From a checkpoint of a small transformer trained on Wikipedia: normalized queries and keys.
Each number is 500 + 25 x the weight over its row's rms, rounded and kept within 0 to 999. Layers, rows and columns count from 0. Numbers have three digits each. The size before them is the row's rms in percent of the matrix's.

# down: layer 4 MLP down (transposed), 448x160, rms 0.0876, rows 129-157, columns 0-159
# gate: layer 4 MLP gate, 448x160, rms 0.101, rows 130-157, columns 0-159
# up: layer 4 MLP up, 448x160, rms 0.101, rows 130-157, columns 0-159
down129 100:465513498479444485498526482479496489485470486539495491482501471483540481526478520535539537520481516474481514486509512512464451462504496514497492533554493534502500518510473451503466479452521480459506498450490497488456497502499477534466520518476485522498538465495504491502494490478479521510514495470502487456492540472491464518504556488510529533499538476474490499501443528554469502519538461517464483487508535476477485480470503541477493543521514501507511521534501529501546504536507513
gate130 099:522532496489502491468508496518502532487514500491486452479488517498516547520486512491448502484490504463486469459492511485474488480510474507508558495483490508472497533511497467531495506468537455503512515505486523485466492505533455489484515459470495472513490512518496479466536452509491483487503541527520555514515516511490487530472467514503502486530456459523529543500533528542480473545419472481513499528489510480515488414497517510546502500477505497519496526470521519537472489494497517
up130 100:507502494537480518515486520482480541474461490520475463493478480551486499479500517490502494507567485471546516471511506509500476524530496514494464479507520494482531554481508510491481521494512473525570526488498485506520539446487494516502526552504513534498482528457520471474513526538497521478485505460496486529485463483478473464524500505486525457507482530502505548519508525524517501538477483521507472514539488488507538517539462500492530501551500495489501476479488449491464433505521476
down130 101:475480554497493518499493497509454495481531518518492487502526505475516495539515522488510500551471532480522494533546512480558479526515518486557519514450525516529443421471493514500511550493521483497486504509520504520488471437462493508527524473504494502458522485521507481470519507480466508499515516583492502488473503498503507513487507526491492508513485503490513510470522498465463492519506475514530477492514531477476453493505458532513484491455477501470491491497433511506525497476499487
gate131 106:463467491521507529477513503495509540500514508485479475513502503452470502446501529480517515473490494483504517488506493485454534536466497486462484520494490516524502493500540525551490466530472525472489487518486493530491507487508532535523515518478536455485495470484515465500543463459507519450475542514496469493496494500527524494531513527468479521496505482554525532516481495517494480505495526505537489525499526519467482480530513490501452513553525563525561519524487503471475526453543471
up131 102:495487527427504495458504527506461504485481521478487519470458516504481466498527487487515525504511525507473470470535506480509483507476476518503510512512499544501529468523489532508471518463519497495489460507462540525486511476513507463486464462460497470483499505533514542495505483459492485476532529473503536494478525504487496464494468492473468510482465528502521471528492506497541480512507479475437505514490484469535492543477463464498452513504504503543480516533485465488477436530553471
down131 102:508556453552521521507489475461452481515462492460500488539513499482532478507462530481486505506496518471481496502508492491477490486450533526529484481477494536515527489507480527473520518531469517518564487485511521482500484515501471512454496475492524540498504470502471487516513478530466505551452494515505542486512516505539502483453531534525481536479468531496456471463498475541500491480467446479500517509534498477499525515483538482503495501514515491469490541511526552499478508525493513
gate132 104:487515544468493483501488488506494509481511491511530485536463480474463520497484483505485523482511512481503482535505542473485476525455472487509505505509517489484523479526481482500535517533556492483497480497537481499518481519535516473478478525472474497487489521448486536544498456534469446486517526498517522524535493546478520516510508495487509478515515551530516540452488450511510493499478468505514510462552517469507500474508590473478524524451530509467499506501536494519502479463508487
up132 101:448497493488505505500512488495431449493520494519484502508507473456487466478515480469477512536498507483495490539539520512494501503487509516480475523500520465525507496505472480524513517491487513509525484508530495476564524524458501449513502444487505495441530476521535552509494535508519489525498533481491513499484500518524501461513500480479502549496544535496468525505509514529450469504484433547536536526476469479517469510521518424519494500492508517498514522493491504517523491504493465
down132 099:477486513538493504489544533521527480481503503542515497483543577499477521459467486479523496528501515499506493530519523476524556529481482490492423494504491480508510533502503503524462496500536492505518514527501472483471503463518496488479514504523521478489461530526529506518532498477525495468479490475495464459505473485530510484493517521485497466492492467536555489475484487476457542484520526471515527498508504573496434482486503515504534501508545488523492465463510518467478510522491480
gate133 101:511507469537514497529538502523454508460489517494513515489509512468459492481490493477511469476536511445501536504435495501493471530501504464535506532474509492519455471491491505500537461494506509534522507491557506503484472548496524527480459434540476479523506494455495457500483483480478508507506503556531503537527503521538503504492478498529543445546497497488493493480510475493496521522435516526508496502505510507502510504517481502499487501503480512523500518428520501492507480521443511
up133 102:491472553531519513515547497509476525473520499534456480503515485456532497504536477493510485509516491482476502483517513472493475487524488518485570461474506472501486505471493500503494542450534463555436499455524519517492504488514555493532525479500517510506505499494493491495528494516541508497525500516437525508520553439464507518546488516528505474469483511468497506483531540515529498500500470511472473495547493517495535488512509512522507489480533526491550540467513520513489497479503500
down133 102:495533507478463489509479426508540460518505540454523469516473508511491484504493495481486509481519506475491552548492504462498471482525505473502487451520553506501486530501493510497491505563485480488468497520453462499500467519499497499502480496500502478517479518507482475501483497500467521487439552507484486518545508534504545450526482470524490513503505484522515482506467495537464579543482483457500515495539509503513486533510482496499478506507527542493484527478483486474528476502521537
gate134 106:472528523504481506542449495525518562496497520491500522453490504536476476535526506527466515489557479503514513490490486489514465483480504498485504537552497502503525512514486500508510513524519507486526524490521473545487508509489488509532545486484548434480531532446531515485513511482539475481465461535490479534506536482472488488496490492481475488441531527509515523512477470506533515514483496538497531479486504485494476528520543509451519456504501478528505532460464510504524529467519519
up134 108:498480469509478501466490503514504492503456522493498524477475489512550509515533467474495519470482460477539458497488499494515465438502498523525466492503519493512482518512444496494511481486506486529509460534493512516504493498503557493526537495525473453530489492546517487467479475483528497468474514517493487551506511506501529510530491518487504527501529535506492521488465516502517471505516477496542500504544546543535506497502542504502539441517496492524543499516437475518489515485490585
down134 111:492463475501533487523468500511528521495496476488529469508522527518522490485547506496509466445502445496575488515527518484482475497516491511495457531466497485493514457462462472506461515509495462497516525476504538514481470523512501494505510543484440525493520488490515512503487537485520465467525521479499500468495542500476493511528513479558468488500466505522512515506455498509495506553542508474514462530488526503472541536477505493525488509463468497489529492560493492470537463506484501
gate135 100:496473495458483512529531481527485522500510478508486480466512502520496527509448523478472499523521528481494500496491456449455505545488483465521546512477483518478510500475523510512473549509461529496541487533462468481512493470506510454495468522527501519427529530485492499533540458493484543470479475509507480541501471517466507489518490465518502532500488531481564519483492479536453493492471485512530449509488494507483478448517487476515483543515480504521509483528479509475495489494487498
up135 100:500537502504506487516474505487516509473442491536498502497505464545505504475506497514466464441476506513485502534506479526534556498487508526440508513521492495523507469523519508535526522494543458500490520513491515457506486518507488556506449442518496461553491480529497529441512528535489485505455506489477510498512540489489507499484503482438529481545507471505467470526496528514535506483532516494477510477480473469520515479477466539485519508510503537517501529474538495509516513475501485
down135 099:478441482478521468544460513471528505495545534493512513513474502506502518516495502491491526499485527532471508504517479491487523529544461437499489463492518483557487486460501505495511491524499490516561466495508522539487500490517525469513517474534471509505476501530492510536526507445528517507494498462541511524483539482496489527534516505553499474433474486497490491519496494483540490520480461524503498512492528504478490506503514545540465489539478447534472514518516512493515440487495509
gate136 103:511509498463461475479490479495464497481508477534560477479496526508511495502519562498485511456487483461476496522488485523485515483491554512500478526504521522515484492481505491490485481473523496497484487514462435489519516502507508484525481469527504511510505473487556469481483534534535518492514490504448526469482552508474473504524472549477493469527497506524487462461458490445454510506482510442499489482517503502424459519469512519489522491500498504520465511537513513511494521496527540
up136 097:497481497459514502500523524506486483441492484549526488487485520510513514486542513518513492544549529471511506489495471524560482499517493469504521513472497493480556494422495506557512551498473480522474497499492529539476514473512469504520533498483526494468490473508496537479522461517487537502514507509477551480546480482526519502512520518494569458486504500503465493490496508530487477487501510482499495503523465534502502515519506468533492542471501537521440520461488535533498494491501490
down136 099:444518512484480486502513500540555509528514541527519491483524461507478451524479505470493482489474519508478474514502492475511475535508511499500510463543523519517509483501477496520491520478486492491508444462472528533490505481485464509471537520537508512512498536513530504492503496456464499504514493503462509503495561519511550535516463499519464526544494493483509533551477493479530481482507515504536481445518557442505471503528531487496539462492521525543527521511502495493531524474515490
gate137 104:523527461493502441514490507522502490546486545522549470491543519534523504481545520487519527515521482505518501452531468510513501498483498529527499524502460497503507507508514513487467537572514501502553480500526528521481495489517516509479502531509496490508496478494550472478493532494519483512531473501478505474488531540485467490575525532525508494521509518511490488504506532529493430510469487532456468479493511509483539487513504488552468523528497448519479450516477503494495497515512481
up137 099:483509551512500507505459504481477487496536501516442537497508524499475479538492558508505489498559505518546471547536483492472454514504476464548482499492507471533535471486486482508469520503530490507510493496538474462492519480491544498502511505518519510486443519483488532515551502471484529526499512482479546540494459516488530502504517464491507522513504516510473455535524521513488519480486494500492510529528488491493497531452512485533504483549492551535492524499503517463490463498449523
down137 099:502490514487513466503562528547477529523466514497517491470504498502493475476517454520496556510484522470526434477528525511516531484461471517514511501527512487509457508550500503524486480480535479481458486505482517491463516480504470490530523474489474458479465513507524501474526533464521500487464469538489476428536522464487503486499498500498519485510527532449519502512503511517473430515496509539473499507492500524468480477493514537464468508470468484479476508510466488491501487468509485
gate138 101:486507513509525482505455528501480501505496493499477498493522499524511450497495496538484531463557486527517526468480525485485464497490459564537489544520487469478499528528512503533508480481497503494474496491504521492486500534538530479513508481453521500487507518457498451480537494476478483515512516490520490529446532504509499515457452518503463494479498496505468442489531461544559522503544463506499525513516492483471527532482494511512538489446483528539532492516464512492464504491477472
up138 102:489490485491492494491516553478488528438513524482478509475522531495506523496477519490498494494524510498470476536516540470517526456479500495462549518530508485480520526493489519495567460482460473503461505482504449444485500484553481522527458528516513517524486522538495479476490457491515485494519505545470527530453539457503529517454490494471471451498512488459469487522498480522514525517491499519507480495520511521492548529481479518446488495513498518487526522483501519459510484509498493
down138 102:510515508497515535471490492501499488495532498473485537502508466543469492516483499485550483515550523463506460476459499518523531510452531477538494487514500478554510511502502478499478503505527521503452468531531500505529491523469494480453534489481453512481506496571497517523542520529524472529537488504525507472469499528551524505537523499491514452527499488495467526501501490493489469487485549519484504485502497522529478520503494474528488483511538487518497559553486501502493519451541537
gate139 097:544496491529498490476505501519483518481472481467487519538516497515502476480479514536450508478513541566547529481509490508493481508463444478505492512522526519478488484487486522519513485468472476528524504506514529467510532509558504505488497505488540510484538495486537502502517531470462449502473497538537551502476487500510475492522457469489513550471476528519479495505470505505503493502504497531518491546513537522518546489512531475473504507480496535515457542525517576515505499458501498
up139 097:545502468494477492520500516529492511441474502508517525527528518505472505481502454530491498487529491508522537477519526469478497496478484520538486462477491512518506527497535491459502520519491564526489492487473489495498474516504540509530489523492452474516473497519473479476508517446502490447480493488503470497519477551552490528466496468507523542497480526554512523525485544510510511507507477508459518524557535543521518499493497473527501518519463472488499481535507554546516519486527470
down139 096:523521489491478491510511503507484443566540495505499445518489512511533520498538498509477489551478502484553505542500493518506485457508520520496498488550483552486526515533492485493519485464502525469470517501522521508468445489488496525502519483509520526528496516489500489508562494463508458493487529503468490461463545511477509475490465508502543499538504479472517527507499467505515498483515490505445446510452445490495498511499534527534473474476492490518484514544522469494509545504478504
gate140 090:509494507508539539518499535482439509483500463460483488548482500515496479524472459495463526475499498467543524432471512485477523544515459451520510530502449498498512468478512542513528501512513512502523538452450518478511514482522473505492495495498509484482524523492530513506510503445465452491473506518493480533510479555507519495516483543509546502520493495468476470460477510531507496556469484490528463525506482509510495513483526498512489530501513498464511524512463500501496501465483522
up140 102:490509469487518480504564471529527488452521492475507491502504485501501476495551491477484501481443509498491498510500488500500534516565484499470517524541527517523541513477497482509488526460490519503488498497480580494545502500549488475511512451463465507503486516511526494503477558483476527493511493518504503481535473531493482519508449522528515464509512501502491529467461498530489524514442467491533497501480499463555469488536511491491490511465467526485525514492493548457528517480500499
down140 101:482482485501512466484489501513504484475488514490521484466459509494493477536485529537514466498500520492519513527490563558457467513492549499511518528541549469486488476537527485487506498500470526536510463514546538486522488507491507505496507493514501490472492483464480512497495529500489511490481450471499512545501462512494478491525457396482494488471513519518502523530505468497500501527517488515505554514447490513485523477510515477494502500443483516537477474483518501442490522524483472
gate141 099:520521500463490501443545481505449526547480505532495485482471526533526499523530544485552540516490561505512509504500524482442524496494489487508499516469503497519485499476489506523483497520474502459477486517513499478477519470512462459484475493511480534465488503471511561481478499496509484532504472527453518477532522523547506486486467479494521484534521495543516526534447531505504495487502501496527496519527486498490519489512554463485484524489496522447510491500487524472491445544523513
up141 095:462539500520496505493533480545502527500497497504473464519506492472465543551513522489481519516460513526540530470524534514479499497462482500439467483492504503520469466505533521522509525466532493500505493499488463538468510495480563482468507484520487534494493528477490493502474512491512488547496513532517494506476527476494514430460461528540497472516461489528509499492456489496505560530497523481531493493527520496502501468521491552453532498505468541486503511503486467459521483511498517
down141 101:605491517514524523519460484518516489492485496487487533483488473537491513515495468506505513443511513466507504515492478499496484481514499490477468475475497473510493486538519499514480472539509524502475483498498530507543484528518484497479503528487478521477538517517504475474496485524529499550495445509503511576530524525519551485516510499484504531491518521482472491510484518529497474501580472494484514511519479477513473488500488462549526477508480518562523543497532499533501522461507514
gate142 104:512498541505515453502530479519490500474483506480497472473524560511428506505473509520497495468522485474482507514501510479511491507503498472483480489471474489481489510492485527523437516526534504478496495478490472483463514481535477520503512524491500513509463491517500552516522487463512518504484516531555510517487519504490510461468491532517485500496509490526558469542519523517491552531456538507493488487531509468489495442442494533502524501499510527497460529538446567508464504482490527
up142 099:501503504459433499508525522512499485463492534509519475518517535466493429476553518445499507528498530497489497517480506522510501543506510511536497491476511503515563486508508501484478534521470483521488502467505500494494466541486492470468504543520484481501506513489524537512518553501525522491490515514502477484475522490482476450520502523493530509477518526472531484499568519525533480476513549540502521511491500501515510547480491471542491526514486480509511485445493481516488461535550465
down142 100:474476471495475557543522498536527482498505552483525526518465475468512465497499502530498501505512520529546524523456509482515500492465501486489522495478519478488486531518457516461503478474502515465543501459543510500487484461512503518504529477484487537509500464512513521515490489492528489531500506537487508481494540461477517495497486515516496476491506520527451495478478500494463453492489564548523536495523534468514520456510485516513466515515500496507473541516486498535462527437478445
gate143 101:504524507506496508527488515533463472520527491479496488485484519524509522545530539511494557508492466490512517481488489481514481499542517523512505527509490496499531508502517484505463528557507497475499489518538526512518516522516490497482542536499497506511483526498532479529516508516532473525501525470517492544494516545513470489474545527461523445498449539506579538527519487482501484546529476486488489525460450467477488515504443492553478490519533522486506461500538483502505498500498455
up143 096:491506512490498533454495508500524509529523496574507520523494506506522469529504535525516517496545542487495466513511437470569506517527467467476497461491552535465506464471504482503477515517466488532506514552520481508528471466488489520531508495512566518483489473517474509491486524492492481467455506524488497514501524536460543509506488517520512467496478538466510465480487486517477487490524540475448488525477468490527484522501465494505469493503485495525515451486537490498496505488506506
down143 101:522457501516525493538516508512529523485473482472482507483490430480478484549493492486541488515476497513492514493453519485479496472477546560478492489520503530518449492500486488484467518456481501496440470507516526518502506491507514463532507523474486470496514528505533476477483508520514475517469488470490486523519505460473510463506547456494508497496538522501479522521480469562485485461499539530500511478525544491489511460501534506430504486522506490482481535504467482465470475485491484
gate144 096:525476538512510517501538502489513507476493484531537488477471535493516493474503504507463500533445537486491521485487479497490508469485479546503461480484487535491487520550501473510452496500499449489516481502541513497511535566474512489544514570496523511487521492516484464494467504485518506450492499492469495500517479483464465518491454464530493497531539509490502487471433489502513509504471480474486520479503518506543512504517507509526521543494534472460530483452543517495497551503528498
up144 095:486507487506482490512489460480476505510531522511499514487502454500544486491506498500533494460527545492530441480495484496503478516478526560542498488476450517499501508478458496477495515505495517504544497523477493497544503513511509499493473513462550480520498489501499501516524458459489544513495494486516521495478457529496490512517543516526477512509545491510501513484529538543508444501516466499468489525441482498523438521532448470518556519521482476510538497456506524489496528517526462
down144 096:483504514498506495477488479481519497477509477507505523522551501519479507479495548506505497480525486566505529486512499455515525488516462472509433540473549497442481523503519545489524521506480471484534509468510514486510495487522526530488510527470500498537536524466550499517540488559478516520487540525489544501494466482530542484527491515474519514480520468511469486521486468539491514529506550477489506512544501504500522520541490496504504482514528552523493478465475511502542524466512523
gate145 095:518532514494499467514530491518532448483516532523488466503500498488543535456446498509502473490483486498480524484532511517465514503482477522488529471450535502466507501489516542549466535481487551484517469526511497483494498501498500505494477498506485495491483460478498506539484481452460499497526520536495515499519504488452455520505504496453489469432530529497478496495544503530498527502496517445510518459460530472524502491554525489495507508544510518498463516525472518483520548479470510
up145 093:525519487497527486475513456466574512520512506515506547475480487482537485496471523472471494459480532497507527509471529490483468474476496510435539508509463469515504487513495509531468495460516471453497483486519511551508515490506507513550510473470487447513515519499525533529516473485498484519492503492507479510575488511487485511454498533523454494513516523488529506509488498488511506502480472487499493529490514532503471495540493499442499556472514496519498517542510463470522556518527498
down145 093:504481485484510555519474513526453517513489472475518490536508493512528496500483483483515478492520474516513503493451526560483505535498499471519488506516496491501516486487535446443536472572522511511497494518517491495494473499498479515473507495509506493513499585505530465525509535501492530468471447498503508500477487462519515503518468469490554518522471499477494459504507478492530482517485495521483450486541529527537510514483516514517507504507463517463470508484497538448533450491521468
gate146 102:492508496459504525472534514492486497490491509469474519480512530455491540504542486474527485536521494532466515449488525465486524530499479511492499490454486526418531502484503420486502527529510493509524519519542461487472498483516483501477486507535541503477516492541461477446502490522511496441524530520496505531493481508519516471489496518478471479506515518473489553501508528509528481514498525517535475512469519516473510519501501439479525490494506467502500469478506494506448498503455503
up146 098:554492499469528533478460554479501490517466483522510457487493507463520492501508497488497477493492503471484526501553497512469464535511488525482476490535495520523496490474545484481505516492493509526473512467506505488522476492563512505502471469471491459483495522506442462520512475496460485528520453493512492514486514469478499495470469479502522503518466490506445497471505524462512530518526470505496508480470526493497597481524524476519483473497541484488499487502472442503475535467475506
down146 097:500502446514528488558498518507515525428486526451469537521513506476514495523500463458501527517518566501489545456509510481473505511502526449486470542526516496475504510455506497487546494521529504503488505549483484520468471486437495528471520513519504500541524519530507508516481495526462472521490498514503545479484464555499499534524505519502511522499511482541527513522492477489495515489504479467465462499466509544501506498515490497474472549521490481489509497458479536508493509499508516
gate147 102:519509511490533527503496510502493511452502483483540518448523495505487517517511524522531476443500490499472509484518448497480502454538477491505545470528514489483503443450477494488475487543513487471494486526494479504549470458528513505478489503488512471484497493516519527492511544523475504490491532470464546528527529509509521496562494489519515466490493528529505553508485421523497489503513484514493549510551532504473495484541502531523458505523496496505534471506507523484481497540519510
up147 104:461537461518513467501526515470422537527509536476475476493506501538520458471503493468469504475503510505488477519533465466494483524494502484559504483498514493488496493499499498522520485506493492538484540545510470475453537522512460472529496478526526534515472531521528510511515506491477489502480499525507504549511499517497492524474494524509532482501505473498483523506524467494516494554493533471497484475522485497528559551496457520543470504497520501479561512510539550497489483496465530
down147 106:489527548503503519509517508545522520520545475461561500517542472509505520472527521548514526493486480555506477486530498509498491491489495481551489509538495530483471498512536479506494503529470464502483447506495520550498484491493502466486538505456459518490490505473502558520532486529488472509514508534505482503453498494492525519537498521490489511450526515495494468480487526501479484465558511488512498497509525535482526539479469528490509505457534504515515478434505487493454492529486474
gate148 103:476496492471515493508483539528480525434478509481505469528491490506495514520509501538454491515485462470475486467460523491519507532512460475516531489455466556444475525469487482476516516510504473493487510490491516557491496487546510526476464513451520502482513539509545504518535480543509512488498488490439481488479512443513549526489455497468518499492497476526476497523494489475483450522493512496515459496472506504448536492521504509503531501485493498506538495486456475501501462496491484
up148 100:489471467510558468519533492524555464536491526507512502442504526470492471507525515465514511512523496520504504520542476511505541453506528528480475492517539466506541476491506525481494491500513521461518481481523529487491528510501510480526524442523508465488505471468491536465517508537506479527501490508536467472524494529488483494507558487538469474502501448486526490495521455513439530498528500511534480502465490501494463494488511469500507501512511503481474508461524510443539474522507501
down148 094:509512506495528495493501503522477500497479542556514486493520552505503534502441505487528476452461492470475510507461498512487486495509527488514476567537511451479460517515522512532461550498536481492493513507504495521479491520501500504475511478487453532509486469502549511500525525515446474479460509502459492515542503531497453478492511493455463442534497523491511510476475481543531508487521505518493526503491459479520496507508498527495517500516539534523528452488503490515537522485514457
gate149 102:510496496491540487531446495558537454440489477454531498557527500470491458519535529516524511484497469483494487514463534517515499523496487489499460535500455501475508517506464500518523490520494511443538504540511448477528479491469489502503555490505499486491478487474474549504525468532492501529478502508477493515484499516492466472495466470541491505513474465506507478496476503503499506498478511506546491538463432483488466491516467494506511545495491517506453486499522491518485470491504515
up149 101:497532537483509452521497505511511474508520475489459485536514497537488506514528498518495549539504487542496510498546521462521458506479497489498502507501494493488515492516488459498518464524470498484497515533482453483538464481490461500536535549520502536497483540529536527507509489522481501486488544485560476525470482507493526491479516486532488527529508504488539499551532524492481526528527557506491506541552492519493486496477481455528508503504560508509503539526557515484509503518529533
down149 097:538485513470486490477504520486481499554509461536509496536477503491477506487525506493479532527525458472535525513485503484477475518512527502481484463506538512519474474533506520485491475518536481515460479448467533490496521479485516488502510525519430475492486480539498486487503522465503521506519489468525478477534439493518529521480524522494497496518503521491451494510477526512491511474549473494483521458542517495540512503511573556514498487496483499480507520528478507488556485551495548
gate150 103:492480482455487497540449512479509502490531528512495494518495524511484515497501446558500493483541468470504489491498512487533495462497486533444529484474451490522476497498501452547482527522511494499506493494514538469508517476534544481472497507539475471494521541499512491485461502484495476531484513509546478506488505488508509496517508516476514499479440475532460498449505539530446503479533484485476444561498519516484514485507519522514503479496513496557485492483472494563472491504511512
up150 104:494477495456551493495458467488497524479492443501463482522523478515511512486494459537512470492499492478543492505490497526498519489513519516495550483465509487488454465468452504501479487509527511510537465487511545525487510514483472500530526502547507490495455470496450529529506459547535504489522506502515498452485507495525505559487483493453511488498496531491514478534530532530457494518498555532488531511461469490466511506482508488494529483520552490534475476494521486496482472528465502
down150 100:508498510526568513486515519479473498515482461496489505495497496486478524525456499508509519450524529544488510523483504486551510505549496511545517526502513467507507528532521492523511453524460537544499516520480522486505488456536506493528512461451469511482479507489489526444496515500529487508514527486493514521471517508482531481496528523507479453509535503521491482496524513474528511515512542502459523481562452532490462521505492526499443456511510466487484499534492511489455521506521458
gate151 094:554482480496495473509553503527510530501507504529478516508490453484561495533484552543504497512490447517531476515520524513520499533486535520496473500519541490507516503522524477498486519547518488509467480527540489505483476478444470444502481471499508515469498506513476493546483508482521483499490470540522516510526506511475499516497506464531551459516516502512499530488485548514515486538478513525507505423520505520533516489465551503494482463498500495491489492499500534439512532499479490
up151 096:520515526503481497511486508450506518514500503516536498482466484490522463500502470554483472494433519524483506528473474491470481519543529483541470527487480463481541545510543470501489503504503502489488549510523537513479457505462494456554497463504482487506491481565550510478474478487454505493493533468454496505496471499480496512483480511480472460471513542488446468462505492486509521530460514475464491508510504529488491490503493526510523472542491467524495499515471512505479522474498491
down151 098:495493480508522482502529552518479464507512489510504484530511522513507506507501536507501491574515461471508488484488453520538494473471500506492514514492494529499514486483483529526515505514545489527515473479485486515555471485519494528514482488519491465498478526470496516521482491445502528471505529526501510454518488526532510516521505484483491537463489467504547496507494451458512538519530506515541511460491483495516520478559487509518479545543490498537440497475556486454554471530507495
gate152 106:517489484501530487563485519508533491538496483504496507514487536459533509504464531489498502474517472501536465466475541508491514509519485485517476499483462520513443542528505493500494510546534472537523469546463520517539511490523453509505520518503517464482508468466482468497519492541506499473502473481499515484467495503509488498514468534537481507532500527487483517479525471553459504488464449485533505455461511459507510458477490536463528485530504523495533514512510507548507483518533526
up152 101:526486474439476492515477481526490503491500518501521516504520479473477502477541521501480456497469504549488517421494526497482560497484503532513484493472528478521489506493505506486483500491496519489514533544501523478553490503529476515513555501507470456479501513516495507497490535525555505509513507537497500476504477468511502513473525535532493488469541516450465513492533520508463507494475499485501551506500526445480485488482472534492476544510457486471502519491471491571516535492522529
down152 098:533466545512510514498532464510504511489519471466514516498507524480498479504502535434516500485503506525477447540514489514536455494440485537490503490521483514514509512520499506475488462528492490522507468478489498506526505544486503502520496493516512488512502494509484510522456514497534524502531575461490487532519525505501424464488537445512502502542487498512515443472483483451489534514512499490477486536504546500493498523480493495482466503536485534510481494526514512494583503496500494
gate153 096:540514542488532513503486510483523504469467506524505458510512496465487478507546504507504500482514556488535469486501504489507466512494490490484490486492493499458503494469479521509513510461495501491496533529517484481480471520550563452503570496466539501498531529520495523478526504472528483513482501505477503539470520480463510551550538475563500460466496486513466478462483517492476484506479493551484492505461533513516524513535553474463508464509510519495491513463524495479482499494526477
up153 094:490515459514480502501492514518491492517541502522490515489466497527525480467454483531521530494502483470467545515490511472498493505506442461474497533476510495548483507530507530544463531531530470559511492514469488507508528509509492522544480486504453477512487534497485522535430489473482492503495507520542489491482484515542507482497486541486503523519486542527552488446484498528518489459489506511472486494533508474508481499477440501514486505512504491522486516553505528537516525504439512
down153 089:497539508538506475510490547479549487518488468503512465549494509456504498481511455509483492506516512492525479453469481492508481523479472496486495475495496485540525511503521484477495478449491514502534514545518499494474504477512518492531492509501531458498516533492505465435524522475475464503437467493516493528511485519462477522525456465519499491502539494474489527502505479561493493503496457513483445474511507486449535491481525494477484473468540487520484462527502451518466475466517486
gate154 102:516491497545539516527470475484523525493466480449495524526556496506453489480524512473505501487505481451468491483545520542521496499519525516486528512478457452514537510458460528500528483515485488457493522501510536463541503512514475469519508508542528501472490491519546493485516487532492493540521492497508499479506510497518505490524496471502511519465451483505487473510491499532507480469476526573500493486514455527516471469507483454508487469492476532452512499517479469491498501500440532
up154 099:510485512501512559517481439522497497511519487468494546529483543470478484518502481475494509445490526492495489478477547525485491549482506508504515498543483507511525510502447514513500493522517539448456508501485502486519530524521488513471493540520520547504450491502468493492529508531542483517458500487514493489507482522509522468512492483521518482497479505529512483502454528485466488540502502486463490487476483564460461523526460473476482492506517526502563494469489521476493501449491540
down154 098:496529467538491491549490497465478480514523465506494486519482494503524489457504517515532502530487464507496493515491498516491534504477523516484502509470508485482506471517480497516495489465496497505508505419534522495513479509469500542503504497506535472585477504481472487507463486472495449497513469458476460497496548524486494520520483550529473496509498509527497524480498497479504493504532551466504470482474484460544552513521527507500545544523480505508471483509536458550549474514471496
gate155 098:495471547487513508497493481521498446537529501479535479492526537472500471469497468476515518490482470469512494489522492506454488516477498511446479509469460518501503509526514516490484508473493544470526532498502445491522528534485498498482495467489553498540513516576496497514526458476513497527473449515524488552445522463478457511521530495520522493486505479521485537483445496506496485516519496457485496520509481521477481477473490505506452515486478521499469498480452519516497511507453474
up155 095:508499501543489493504559522489481469519564457497492524497514546445493526479480480487477504474509493438522535481528519520484454486486512485548501490467500492527481498533492523519479499488517531548475506441533541480513508508491525490505531519508499462525480488484501500498522439502477479503525476486449496494507505487469455480457525491498523467489485471513491492503489469513511532522457483524465506555524489532498471488494537508498477536440514513510513525514485538508514481476492484
down155 095:526512551501516488519473496522524511501496510537495501572496440546458499478491515505522469486506527495472463559504514513491474535474477517410518475524514532492476481511498492514547510508474486510489449491494499492529488551489512501505472547525517528505501521521519490495499503485535480514464500510500512457502513541499517503496493459476481497501481477546515463468531483492471475500485558529488488445495485500516486498491498528531542483509482494472476504527503497481550462520491493
gate156 099:439500512502531519473486531542484559507484477480460506534546501516505516514517526525494491479541497497468461497479477489467470497488469512509511529536472535456528509541509476511468490471492456523458445481508493520485495513484470466463480521500459492440532492483494500508520516489506483544523470496463487494472530458521474519495515479507514521528474495491469519538477489548483469523496517487525521525510474469530444478501501524505522454482468493481502488532500480491513524499481521
up156 098:546529506535520492529508527518502496513532493446488484526513488490497529512554466521478518494532469494467528485471542475508500536434470447528460481505529497480554445518506472529524500490530455476518482541469503513500499487503460497515485478472494443491498491473537495474519486486536523511493457514505506506527502524530499485476505520482543482457535510476497533503486484537476506497469535499531502521528525499500475503526502486513494510540490495518519480495524454518506539461502467
down156 100:502488492483469468478489506489478510501517461497539494466497505475508488510466518546530517502466489497494493478537469487484471490527561467484510522535499513456508530521507491466531545530512527468485493484519501545497509508486522436497536488453460510504467455470510487515493481484493515482534455477491448496501478499486474492499540541495464540495463542515488484530473540533505484515547506464450527490495488504489504519494482486463536515511497491488516450475551455496514487522505514
gate157 096:516518504500495485520482534528467530481483527501509516468518538512478506497529493496501527465452502478485476460494488480457544488481448494505484495482461484463517470473494498562514509477510523496506476476483516521462488435529519515456519488467515493497523534476506448484540513458444506493485489518512524492476512525512462504528434526453503470486447505494555510476487512493540473505491487511468466505488511494496514488530511519459519455489501496507521485461506498494522464493502458
up157 101:529500500486539528524485478520519482476487453498512502516464494509525541506517494500511487496471506476445477538498494524519509498464511493496507510468440514526469495550494514491483478539504480491476500504520483559550481483494518430550496489522458482497455480478547488512505483517537509505486490521493462534499506484529526527490517461527505546499505514541479452514487483549518472499460533476516511498512459532542479496467488497499475528495485546503463497512533532507475501475492532
down157 100:491506525486498534474471503528493502509482512507527494542484508487492514500486470570482516501451541474460495464486516545489522512522463469479530489498487518467524455482493539540516480560547477508514497498505499517503507466564505519514518486530526532487510525482511490483445529503496509527455500492520493468494502485476500511486532500476516496490491535510539536488504479468562508532464507462475470496500512517518517491498495533445497480479472537507458463476531503539473465505532506